python train.py --n_head=2 --d_mlp=128 --activation="tanh_gelu" --positions="learned" --init_std_qkv=0.0625 --init_std_o=0.0133 --init_std_up=0.0625 --init_out_by_depth=true --lr_mult_o=1.33 --decay_fraction=0.736 --steps=3261 --dataset="wikipedia_en"
Each number is 50 + 15 x the weight over its row's rms, rounded and kept within 0 to 99. Layers, rows and columns count from 0. The size before them is the row's rms in percent of the matrix's.

# q: layer 5 attention query, 64x64, rms 0.244, rows 0-19, columns 0-31
# k: layer 5 attention key, 64x64, rms 0.232, rows 0-19, columns 0-31
q0 096:33 57 67 73 79 56 55 32 51 23 38 68 67 31 34 55 68 42 12 46 33 46 54 28 54 52 29 49 56 55 70 63
k0 105:24 40 71 65 26 81 57 67 51 46 56 42 49 56 53 78 65 44 62 85 42 40 21 60 59 35 60 37 38 66 58 57
q1 116:39 26 69 62 30 34 41 53 66 51 58 47 65 28 60 46 47 19 69 70 58 43 56 62 39 57 53 39 31 61 76 69
k1 108:56 43 68 54 32 34 34 36 43 31 57 49 33 44 59 57 44 47 47 32 41 72 27 70 50 54 43 29 40 61 47 57
q2 097:28 58 46 67 45 19 76 64 48 38 41 56 28 69 40 34 44 68 36 30 23 51 34 78 68 26 37 46 67 77 61 81
k2 097:31 44 49 51 53 47 78 77 68 58 40 40 63 38 46 21 12 36 63 42 38 54 35 54 64 56 53 59 44 57 49 70
q3 097:86 50 55 53 19 61 47 39 42 72 56 69 50 50 45 55 29 37 51 51 41 46 44 62 68 41 16 49 45 45 39 41
k3 089:63 58 38 42 41 67 40 53 40 51 86 49 36 44 54 50 35 57 62 30 36 43 66 60 53 26 62 79 50 70 49 48
q4 107:53 46 33 25 58 32 69 54 30 54 69 57 49 58 64 45 56 62 26 62 57 32 46 56 66 28 49 29 57 70 21 27
k4 103:15 41 45 65 53 59 57 58 56 70 45 99 58 52 51 35 79 55 46 61 66 24 60 51 43 26 41 59 53 60 69 60
q5 094:19 58 58 41 42 73 54 40 70 52 31 38 66 77 55 36 16 52 10 54 67 43 54 63 58 25 35 39 29 70 44 59
k5 091:20 44 46 86 64 89 62 53 49 49 31 45 42 41 48 58 44 48 27 36 45 51 42 39 68 46 44 74 47 25 49 56
q6 108:36 45 51 65 53 58 47 62 39 55 44 46 56 47 15 61 57 73 49 70 66 33 35 16 73 31 60 55 60 53 58 45
k6 102:57 32 42 73 30 50 41 68 50 43 65 33 50 50 47 28 47 43 56 79 53 51 53 47 29 79 58 45 33 60 76 65
q7 095:73 19 43 45 45 21 65 34 74 58 30 52 48 52 29 37 58 26 58 53 43 51 46 35 71 42 52 27 58 47 85 68
k7 082:61 33 42 40 52 54 72 42 71 49 50 45 16 56 53 55 56 55 52 39 24 37 46 42 49 39 45 18 58 55 55 58
q8 101:80 43 40 53 61 61 37 44 29 70 56 37 48 44 64 66 77 44 52 22 48 43 61 49 45 12 43 52 66 62 26 32
k8 096:50 38 37 65 79 53 77 86 52 58 58 56 52 54 56 59 64 46 52 55 15 61 50 25 50 32 48 69 67 55 37 45
q9 103:48 55 68 49 32 36 37 31 25 42 74 66 45 63 71 64 64 61 32 58 55 62 50 51 53 50 53 58 34 31 59 50
k9 101:49 49 37 53 38 62 64 32 12 35 55 74 49 74 73 43 62 40 30 59 55 36 56 38 90 55 31 33 36 30 19 51
q10 093:79 77 39 71 54 52 21 52 40 58 50 39 37 68 52 55 36 60 19 45 54 37 54 75 81 63 32 49 26 54 61 60
k10 093:30 64 57 45 32 37 71 54 49 77 37 12 60 51 74 45 51 64 22 44 28 73 54 67 67 43 39 45 41 51 64 59
q11 099:57 60 32 47 28 58 49 41 24 44 46 48 18 61 60 59 23 50 57 25 56 47 54 56 64 48 38 41 35 54 54 49
k11 096:26 51 51 63 48 52 34 63 43 54 55 50 44 57 63 41 55 77 48 42 36 44 41 42 62 19 53 26 74 57 34 04
q12 092:50 47 54 57 09 53 46 12 76 34 64 38 46 46 53 69 56 38 66 59 61 48 35 75 39 84 69 51 55 57 38 53
k12 098:51 75 24 35 39 50 31 35 19 37 36 63 56 58 50 53 54 78 24 40 46 53 42 72 41 77 74 26 59 57 60 28
q13 094:46 54 28 45 45 36 73 61 69 46 58 44 76 50 42 35 64 65 48 56 40 35 52 30 70 43 56 46 61 69 58 52
k13 095:29 48 75 50 34 30 45 67 53 48 55 44 64 45 07 65 18 50 56 65 52 52 53 57 72 53 45 65 47 43 97 59
q14 098:48 41 28 57 55 37 62 53 75 37 45 25 56 49 33 40 20 16 39 63 36 74 61 65 36 74 53 63 41 49 65 86
k14 096:46 60 81 43 47 56 41 29 50 45 57 52 43 29 57 59 33 74 46 41 16 77 62 45 29 76 54 39 41 50 21 49
q15 091:26 54 37 40 41 47 35 42 47 90 31 77 48 69 29 35 63 62 44 48 57 46 65 39 57 51 51 50 59 56 42 25
k15 090:31 51 19 59 43 42 42 59 81 37 52 39 65 59 71 64 52 50 41 57 67 50 41 57 43 53 50 52 86 50 62 90
q16 096:55 56 50 67 41 57 61 54 41 30 40 20 60 46 37 49 68 63 47 62 42 57 31 81 49 57 57 50 38 83 64 47
k16 097:53 32 48 64 35 51 55 31 37 64 51 42 85 30 53 68 48 35 59 30 36 30 42 65 67 66 43 45 27 56 70 50
q17 101:33 33 54 66 39 50 48 63 58 59 42 50 77 75 21 20 39 70 31 54 62 35 88 54 52 39 82 53 42 43 52 39
k17 099:36 30 46 70 34 45 80 50 62 33 50 66 41 48 18 57 47 62 49 48 51 47 36 32 39 72 28 65 26 32 57 89
q18 094:39 52 43 66 49 69 29 74 44 39 43 52 29 38 62 47 35 81 46 55 54 64 31 62 41 37 27 35 47 51 34 22
k18 097:35 53 41 56 69 73 43 56 59 64 92 48 36 40 64 65 78 21 23 34 53 62 30 70 45 46 35 73 35 40 30 73
q19 091:47 60 17 37 39 84 44 56 52 42 72 55 77 48 41 36 64 48 31 44 27 40 47 35 61 63 60 58 79 74 57 61
k19 090:43 56 28 67 51 50 45 41 44 53 62 28 59 74 26 37 57 44 57 52 42 42 40 37 45 44 73 44 67 57 80 61